config.toml
hidden_act = "geglu"
norm = "layernorm"
norm_eps = 1e-06
bias = "none"
parallel_block = false
init_std_qkv = 0.0473
init_std_down = 0.0
learning_rate = 0.00353
beta2 = 0.99
lr_head = 0.00794
schedule = "wsd"
final_lr_fraction = 0.0
train_tokens = 573900000
max_steps = 4379
Each number is 128 + 24 x the weight over its row's rms, rounded and kept within 0 to 255. Layers, rows and columns count from 0. The size above them is the row's rms in percent of the matrix's.

# layer 2 attention key, 128x256, rms 0.119, rows 0-127, columns 32-63
size [ 42  51  46  37  47  34  40  40  47  35  42  39  41  46  37  36  45  33  39  38  40  44  50  43  45  48  48  56  57  52  58  63  60 104 111  84 109 122 127 128 132 122 133 133 133 128 138 133 135 133 124 138 138 117 143 139 135 140 143 137 139 135 133 132 131 140  85 148 114 105 108 114 111 101 121 106  81 103 106  96  99 123  92 104 100 103  97 106  99 103 102  84 104  99 121  95 112 104 104  95 106 124  92 103  98  88  97  98 104 101  99  94  86  98 103 101  96 108 116 100  93  88 105  99 102  95 100  98]
[[138 124 109 128 118 149 172  79 154 182 123 122 106 120 169 130 161 127 148 118 108 157 122 109  70 180 187 128 124 147 153 125]
 [182 133 111 117 161 132 120 136 127 154 145 157 134 137 120  90 158 133 159 110 158 103 154  65  99 102  83 164  86 158 124 162]
 [ 70 113 154 146 102 128 147 147 125  91  96  96 138 127 131 165 133 109 104 144 117 150 122 194 156 155 167 102 167  99 136 118]
 [121 135 129 153 130 159 171  55 155 144 107  94 118 119 171 155 109 126 106 137 107 152  99 119 105 167 185 100 151 129 150 157]
 [ 88 121 133 150  98 129 159 125 132 124  97 105 123 103 156 156 116 113 115 139 130 146 115 182 108 175 180 102 157 135 127 107]
 [188 174 114 141 127 172 157  86 129 177 136 164 108  97 134 125 148 134 156 128 154 159 126  97  74 155 133 163  87 168 118 198]
 [110 144 129 126  81 134 167  86 138 136 114 118 116  97 165 140 136 101 107 130 133 157 102 153  86 180 178 134 163 158 127 165]
 [183 155 123 101 151 157 103 110 124 163 160 177 121 115  98  96 159 143 178 104 157 120 162 112 113 108  94 155  98 129 125 162]
 [ 89 123 125 140 110  72 132 158 143  97 105  97 138 121 152 152 122 110  67 144 114 164  83 157 147 186 159 141 170 146 119 147]
 [ 86 132 115 106 125 116 152  92 113 121 141 123 118 108 157 140 111  95 113 137 143 133  86  97 103 178 171 126 157 138 117 142]
 [142 157 124  79 150 124  94 121 117 142 155 182 119 115  88 111 158 136 143 119 148 114 149  40  92 107  95 139 115 140 147 123]
 [162 149 136 134 158 146 114 160 105 146  99 144 139 146 112 109 150 151 179  83 138 122 184 122 148  84 100 123  83 130 129  98]
 [ 83 116 132 114 130 119  81 170 188 103 137 123 141 116 102 118 142 149  87 173 111 181  73 111 184 135 110 158 137 147 130 145]
 [ 72 107 129 149 101 109 157  94 109  85 114  71 120 141 161 161  96 119 105 131 114 120  93 142 155 164 177 131 144 116 123 114]
 [104 118 141 162 109 135 171  79 125 118  90  59 125 160 138 169  83 133 100 131  89 133  97 163 142 168 167 119 153 122 133 102]
 [ 95  78 139 150 144 113 144 132  94 131 130 144 124 101 141 170 103 106 124 132 136 137 133 126  57 164 159 126 141 121 129 192]
 [ 97 106 129 132 127  85 135 116 168  85 153  82 123 119 144 151  97 131  69 162  84 154  85 132 162 175 148 150 167 133 125 124]
 [100  83 132 131 115 129 139 119  86 113 136 127 110 149 149 181 105 111 148 110 166 117 137 137  53 141 146 123 104  89 138 157]
 [103 125 113 161 131 110 137 164 106 129 119 140 105 103 119 150 131  99  97 144 151 135 110 112 115 148 168  98 156 124 102 189]
 [164 143 102 137 135 137 115 102 165 145 124  90 111 174 108  82 148 135 137 145 113 106  95 135 108 103 108 100 108 121 126  90]
 [108 167 126 112 128 134 115 126 129 135 137 137 148 133 114  61 131 151 118 115 119 127 130 146 159 106  81 168 131 144 135 151]
 [151 129 123 125 154 115 132 110 178  94 156  86 108 110 150 163 136 120 100 154  86 131  83  74 167 133 143 121 168 128 135 102]
 [107  96 124 180 150 107 134 126 162 103 142 106 102 130  99 145 138 113  85 127 103 122 101 101 109 160 144 130 148  95 129 162]
 [165 138 129 127 117 156 129 129 131 138 134 126 138 165 132 105 147 124 160 121 110  90 156 131 115  99 107 117 110 143 135 102]
 [168 162 156 127 150 132 154 133 153 127 119  98 123 124 147 169 148 135 122 136 106 104 115 151 148 164 135 109 136  88 110 110]
 [100 152 144 131  94 113 137 114 122 148  95 126 115 121 140 111  98 126 140 126 135 134 155 160 115 155 132 111 143 124 119 123]
 [109 181 140  90 119 133 122 106 125 150 129  83 149 155 144 102 127 165 112 140  96 144 124 178 182  86 104 147 122 129 114 153]
 [143 126 143 132 120 132 149 152 129  86  99  95 110 130 169 198 118 133 117 128 101 151 103 174 130 154 155 137 132  85 114 128]
 [133  96 118 133  96 152 133  92  86  81 100 117 110 142 136 116  76 140 117 121 158 104 147 165 115 143 141 125 100 159 144 168]
 [120  83 117 129 156  99 113 156 155 118 148 151 150 111  68 132 162 118  90 141 137 129 108 103 123 104 118 124 151 122 129 162]
 [ 94  79 151 118 135 121 105 153  70  97 129 120 127 137 117 171 128 161 116 120 139 130  98 111 115 147 129 151  93 115 134 132]
 [125 117 128 171 164 133 144 166 106 113 140 141  98 123  95 144 145 140 135 115 147 112 126  68  92 124 131  89 104 104 134 136]
 [108 151 115 137 108 142 167 113 114 129 134 143 133 130 113  62 142 118 133  82 141 104 160 122  84 146 135 161 135 164 129 161]
 [ 99 144 118 106 115 142 111 148 104 161 141 124 136 137  97  98 143 140 138 117 144 121 114  72 163  79  91 146  88 163 135 136]
 [119 118 133  89 125 123 112 107 146 158 130 163 118  94 124 116 132  74 126 107 106 137 116 103 141 118 135 133 130 183 116 149]
 [133  95 122 120  82 117 138 106 120 126 132 100 152 159 153 126  57 140 141 138  96 111 164 122 131 145 122 116 127 134 133 122]
 [157  99 155 160 122 125 129 141 144 103 135 142 130 155 135 131  92 121 156 129 153 139 145 108 121 126 135 116 157 128 114 110]
 [133 167 101 137  95 138 129 115 120 148 141 168 115 121 117 131 109 147 135 137 142 100  92 126  99 130 125 136  88 114 158 131]
 [108 120  87  80 150 130 131 120 117 146 124 115  89 125 149 131 159 109 125 135 122 158 158 119 131 114 124 127 185 117 147  86]
 [145  81 167 144 148 120 132 140 136 140 134 118 127  86 106 117  71  60 128 113 125 137 147 129 147 131 145 113  85 152 136 131]
 [141  80 140 105 121 153 119 127  90 158 143 117 195 149 134 129 109 131 111 113 112 136 117 146 144 114 132 138 129 135 108 133]
 [145 117 115 110 131 112 140 137 120 143 102 139  82 108 128 126  59 150 120 104 104 181 157 144 117 137 131 100  85  97 174 166]
 [127  96 214 102 133 146 178 144 142 123 140 114 113 145 113 140 164 159 114 105 133 133 152 124 135 151 122 151  93  95 146 140]
 [114 120 112 133 126 136 110 138 105 131 123 133 106 166 140 115 154 124 129 118 122 120 149 169 136 139 141  91 111 142 106 121]
 [130 139 121 118 131 106 136 135 124 145  89 103 151 142 144 128 163 144 102 118 130 120 107 117 111 132 121  99 137 113 144 115]
 [120 150 113 130 114 102 142 119  96 124 175 133 127 145 163 136 127 169 147 103 140 133 117 130 119 113 130 110 128 133  89 149]
 [110 137 106 139 114 140 176 146 148 109 145 145 152 134 119 116 173  97 107 126 125  98 147 110 137 124 126 155 119 107  88  91]
 [135 148 185 153 121 129 119 120 119 122 106 132  98 125 145 122 107  97 108 136 139 158 139 140 125 128 123 131 143 143 111 120]
 [120 133 134 145 117 135 140 123 121 179  67 129 104 122 132 134 125 161 130 103 112 108 146 143 127 125 129 136 135 168 191 127]
 [ 90 102  81 135 147 106 133 132 143 133 126 118 131 126 120 133 154 153 167 115 110 140 134 119 133 122 144 138 116  92  84 141]
 [114 118 121 118 132 121  99 144 143 109 146 137  81 117 117 126 137 158 156  96 118 103 147 113 103 129 148 125 116 159 101 127]
 [135 166 136 108 109  99 146 133 148 114 116 126 190 132 132 127 133 112 127 119 148 107 132 134 103 138 128 120 135 138 161  89]
 [145 131  98 112 139 133 113 110 136 112 148 132  97 151 132 127 119 161 108 128 119 124 154 117 118 177 139 109 115 188 131 123]
 [113 147 129 116 113 123 103 131 183 116 128 116 172 142 129 124  88 135 134 158 152 146 100 149 130 118 123 166 144 141 121 117]
 [122 118 124 125  88 133 138 145 147 135 121  95 148 115 144 141 131 112 149 128 117 136 108 133 116 108 140 111 145 121 117 107]
 [154 133 101  98 140 125 122 143 127 109  80 133 128 112 152 111 175 118  88 110 142 138 125 108 111 129 135 146 149 143 102 132]
 [110  93 125 160 107 119 143 106 161  83  78 126  89 137 118 130 144  99 154 156 108  94 120 139 105 147 127 120 110 143 125 145]
 [133 120 101 137 115 124 104 120 132 132 108 134 159 164 117 135 134  96 135 122 151 131 134 131 132 164 129 128 145 133 112 131]
 [138 141 128 119 102 175 165 135 153 147 145 102  82 125 115 129  81 119 147 135 114 160 181 112 141 118 117 147 126 173 137 101]
 [ 89 148 163 144 131 111 112 128  82  85  95 104 114 131 123 123 145 151 119 139 124  97  91 117 158 101 124  95 157 157 118 107]
 [112 117  96 144 124 129 120 130 122  80 152 136 155 111 141 127 105 146 175 120 134 172  89 139 127 156 135 129 166 112  85 132]
 [116 126 181 119 130 120 127 113  97 128 104 137 110 111 128 132 134 187 163 114 134 105  71 115 114 147 137 119 134 168  81 121]
 [141 124  94 123 120 137 125 132 119 134 110 140  76 133 151 130 187 132 113 103 103 136 114 114 126 138 114 133  86 136 116 109]
 [ 93 126  73 110 122 134 117 122 107 161 128 137 114 112 127 124 151 194 141 107 111 115 101  96 118 154  98  97 113 119 142 150]
 [ 59 149 126 123 112 113 146 112 135 142  91  71  93  85 169 179 124  99 160 109 108 138  93 147  83 138  96 128 119 115 121 113]
 [112 169 131 132 144 100 140  98 145 153 120 116 117  63 108 142 144 124 119 126 125 106  96 153 132 129  88 110 142 129 117 102]
 [104 113 127 100 109 118 108 155 102 137 109 139 133 129 107 110 132 119  93 146 141 136 159  89 149  94 108 128 109 147 126 109]
 [101 136 114 146 114  86 157 115 150 165  99 105  94  77 129 184 143 127 111 110  97 128  99 150 140 161 136 129 138 112 133  81]
 [188  98 126 146 121 148 112 145 125 104 108 187 156 157  73  84 120 149 106 170 143 144 181  87 163 109 127 109 144 146 138 126]
 [100 118 144 121 148 117  92 207 130 146 106  96 111 127 128 185 110 115  94 138 155 157 102 145  92 158 106 140 128  85 125 135]
 [137 117 137 154 124 114 176 116 138 133  88 125 111  75 165 175 150 120 136 121 104 125  96 155 128 149 163 144 104 129 110 116]
 [134 140 127 118 127 149 126 121 108 114 152 151 149 161 146  70 114 153 161 161 146 137 146 127 110 130 164 132  93 139 122 192]
 [136 175 123 111 131 163 117 150 127 112 140 147 167 141 136  54 124 132 162 140 121 102 160 105 152 112 162 165 129 130 132 109]
 [142 102 131 114 104  94 111  86 122 113 157 155 146 158  94  89 150 135  97  90 103 132 190  93 167 104 101 103 128 116 136 114]
 [115 126 136 124 132 139 125  73 118 132 134 156 138 175  85  69 131 157 141 129 160  97 149 136 113  86 122  97 102 147 121 190]
 [143 142 116 140 145 113 113 151 105 125 141 158 143 134 102  85 150 119 109  94 125 122 198 123 204  95 123 131 145 167 114 155]
 [120 134 156 118 137 164 138 164 114 133 118  99 116  92 167 153 113 123 104 153 137 157 101 134 114 101 144 180 111 113 110 159]
 [170 156 120 113 121 129 129 114 146 116 126 172 172 171 115  45 127 152 118 120 119 134 170  94 177 131 139 144 132 127 147 149]
 [134 121 131 131 173 155 123 115 130 125 165 162 136 174  87  67 115 144 123 162 157 112 177 129 126 127 108 122 163 103 112 155]
 [139  95 114 140 111 138 129 140 140 143 135 113 108  95 126 198  99 116 135 160 152  92  81 137  89 118 150 139 140  72 119 137]
 [155  91 110 156 111  50 113 136 126 150 127 125 131 113  96 129 149 151 130 114  69 107 133 104 140 145 110 125 132 148 125  98]
 [111 117 128 151 137  68 121 144 131 139 140 103 103  85 114 147 147 120 126  90 119 130 140 110 159 135 103  94 128 112 126 108]
 [ 91 105 136 119 163 176 100 185  80 126 133 150 120  96 109 167 105 123  92 127 152 156 143 133  92  89 177 148  92 115 119 112]
 [164 146 136 145 136 120 134 128 134 110 144 187 154 188  82  52 130 161 120 103 130 132 189  89 145 105 114 105 122 121 115 139]
 [130 125 155 136 142 134 126 162 101 149  73  94 133 109 103 169 116 112  79 144 173 128 103  90 150 132 132 139 118 154 143 138]
 [132 138 138 109 138 164 108 126 178 117 131 184 143 139 132  47 152 120 133 125 141 125 170 136 151 136 121 157 141 149 154 140]
 [133  98 137 104 118  83  82 124  95 139 125 130 147 177 119  79 138 151 122 111 147 130 128 118 170 119  88 137 123 116 125 150]
 [140 132 149 135 132  92 159 152 134 110 158  86 116 102 127 187 117 100 102 140 145 122  78 125 132 149 138 131 118 117 112 151]
 [121 133 120  95 181  93 127 168  84 107  95 153 144  90 135 161 131 106 141 119 134 121  67 116 131 130 103 143 101 157 102  93]
 [116 162 116 133 107 128 135 113 138 124  98  90 161 139 146 107 113 146 141 139 107 139 135 115 152 133 136 116 131 166 135 125]
 [ 95  88 132 127 107 140 123 129 105 148 148  88  76  95 138 200 121 144 147 106 154 125  86 147  70 127 135 164 117  66 120 111]
 [111 146 130 158 152 152 157 133  88 103 118 197 116 118  80 150 139  91 133 155 135 133 103 114  84 112 175 120  90 132 139 111]
 [105 111 101 131 111 117 100  58 112 167 123  94 137 126 156 118 144 137 156 134 103 111 115 123 129 123  44  98 140 144 117 122]
 [124 110 128 155 137 139 124 204 120 114 141 157 154  88 169 122 127 129 153  83 125 143 132 137 164 112 160 128 137 128 134 163]
 [100 142 127 110 133 122 145 104 118 136 111  78 110 116 121 189  99 130 131 122 119 174  51 130  35 137 125 133 101 133 137 124]
 [ 77 145 120 143 144 133 153 168 121  99 108  86  95 104 140 194 153 151 117 141 135 140 109  90 104 129 148 114 103 106 123 127]
 [123 176 135 145 115 159 158 119 130 101 124 111  98 158  88 165 135 112 136 149 145 121 124 155 126 114 181 145 100  76 146 157]
 [ 87 151 139 123 146  94 123 149 141  91 125 176 140  91 125 142 137 129  87 158 172 114 122 148 163 136 138 171 128 111 102 114]
 [ 97 165 135 119 110  72 133 112 149 158 114  92 107  62 124 142 148 113  97  95 132 139 133 187 116 140  66 167 143  88 113 122]
 [104 122 133 123 148 157 106 137 146 111 175 103 107 140 124 157 142 111 141 100 137 158 118 128  66 105 105 127 134 140 159 165]
 [150 125 129  95 110  71  77 104 137 147 140  54 149 122 113 124 104 152 135 127 153 145  87 155 163 135  53 167 121  89 129 131]
 [ 96 106 137 106 104 135 131 115 125 113 160  86  91 120 108 176 153 124 142 102 142 145 142 121  86 144  86 125 114  88 129 101]
 [123  88 131 115 130 154 152 121 138 139 116 128 120 170 104 131 101  95 147 135  96 141 134 132  77 161 122 118  97 106 152 132]
 [150 131 125 144 111 135 149 121  88 129 168 148 120  95 146 123  99 130 172  93 124 133 127 159  88  94 102 135 101 102 133 129]
 [132 136 136 125 110 135 142 162 130  91 127 177 107  85  94 120 129 107  97 162 152  97 132 128 134 133 199 177 130 118 117 109]
 [ 85 170 120 112 123 147 146 148 137 132 128 117 144 139 126 126 155  70 157 110 117 160 121 116 129 159 141 105 115 111 135 138]
 [134 119 132 117 124 128 106 124 170 123 111 125 125 169  97 133 114 152  73 135 141 145 115 125 143 170 132 123 158 138 162  96]
 [111 125 108 122  90 121  93 155 134 173 134  81 113 183 131 144 161 165 127 171 138  94 161  85 203 129 128 108 119 177 138  96]
 [ 93 107 135 107 105 157  99 107 164 100 144  93  71  94 121 126 169 120  93 150 125 155 145 151 152 141 150 131 133 140 141 135]
 [114 130 165 173 111 104 108 137 112 148  91 109 130 112 120 129 160 118 145 152  97 117 129 128 133 111 115 141 140 180 115 104]
 [157 128 125 143  95  98 158 116 144 110 177 120 127 105  99 108 101 131 155 131 145 113  94 167 139 158 115 140 138 113 147 120]
 [142 112 122 149 100 132  88 150 128 137 102  84 120 143 137 109 118 164 150 128 142 163 130 123 134 121 134 150 126 140 131 161]
 [ 96 116 109 145 146 123 109 163 128 111 133 135 116 117 132 148 100  95 150 142  89 123 142  94 132  90 120 111 155 137 101 133]
 [130 118 104 153  79 177 114 124 102 112 135 137 119 133  89 132 123 146 195 123 154 130 141 100  76 143 152 138 129 125 129 145]
 [141 139 122  98 160 158 122 126  97 167 119 144 138 143 132 129 122 113 154 138 150 129 149 171 169 130 145 117 137 129  98 103]
 [149 125 115 118 120 116 113 180 105 141 142 123 111 102 141 121  92 146 100 103 140 175 124 145  92 145 108 105 120 110 131 136]
 [151 129 138 122  95 117 154 153 145 146 123 152 125 118 118 130 112 158  99 168 123 109 178  97 165 101 146 123 138 141 122 154]
 [123 106 139 111 130 126 129 102 142 122 155 134 122 162 132 114  98 120 108 140 102 115 172 162 118 151 107  97 135 113 104  64]
 [135 120 123 154 103 144 147 111 127 119 149 139 123 123  99 128 130 102 159 116 117 123 100 162 111 148 125 117 153 110 153 148]
 [ 82 121 116 151  93 127 172 115 134 117  91 109 112 102 129 124 157 113 162 160 124 114 117 113 155 134 147 114 154 128 128 107]
 [171 136 126 117 132  99 108 176 123 148  76 159  94 147 167 137 142 135 116 161 164 133 135  90 133 104 118 123 119 150 119 133]
 [121 125 135 125 141 148 109 150 133 167 129 126 137 150 111 135 140 146 139 123 119 155 150 133  91 115  72 127 168 125 123 149]
 [161 110 122 128 155 166 113 123 142 110 178 103 137 121 130 118  85 141  58 113 106 115 154 102  82 127 118 132 147  91 124 155]
 [138 144 140  70 119 100  93 156 149 135 163 181 150 109 128 155 150 167  80 145 154 106 132 157 115 152 122 115 138 103 120 110]
 [165  84 122 166 100  97 128 121 113 141  83 140 128 107 110 131 133 133 128 152 168  68 156 126 155 110 124 155 138 129 112 134]
 [125 125 115 104  95 110 104 149 132 137 172  60 122 149 113 117 132 112  95 130 128 111 171 101 190 108 137 159 121 129 137 156]
 [136 115 132 116 177  62  84 116 123 114 107 129 136 151 140 139 144 156 115 117 103 122 137 110 104 161 136  96 110 169 124 105]
 [154 166 113 121  99 138 119 188 132 105 141 108 115 158  75 127 135 158 103 117 108 159 121 103 177 102 139 177 139 160 140 162]]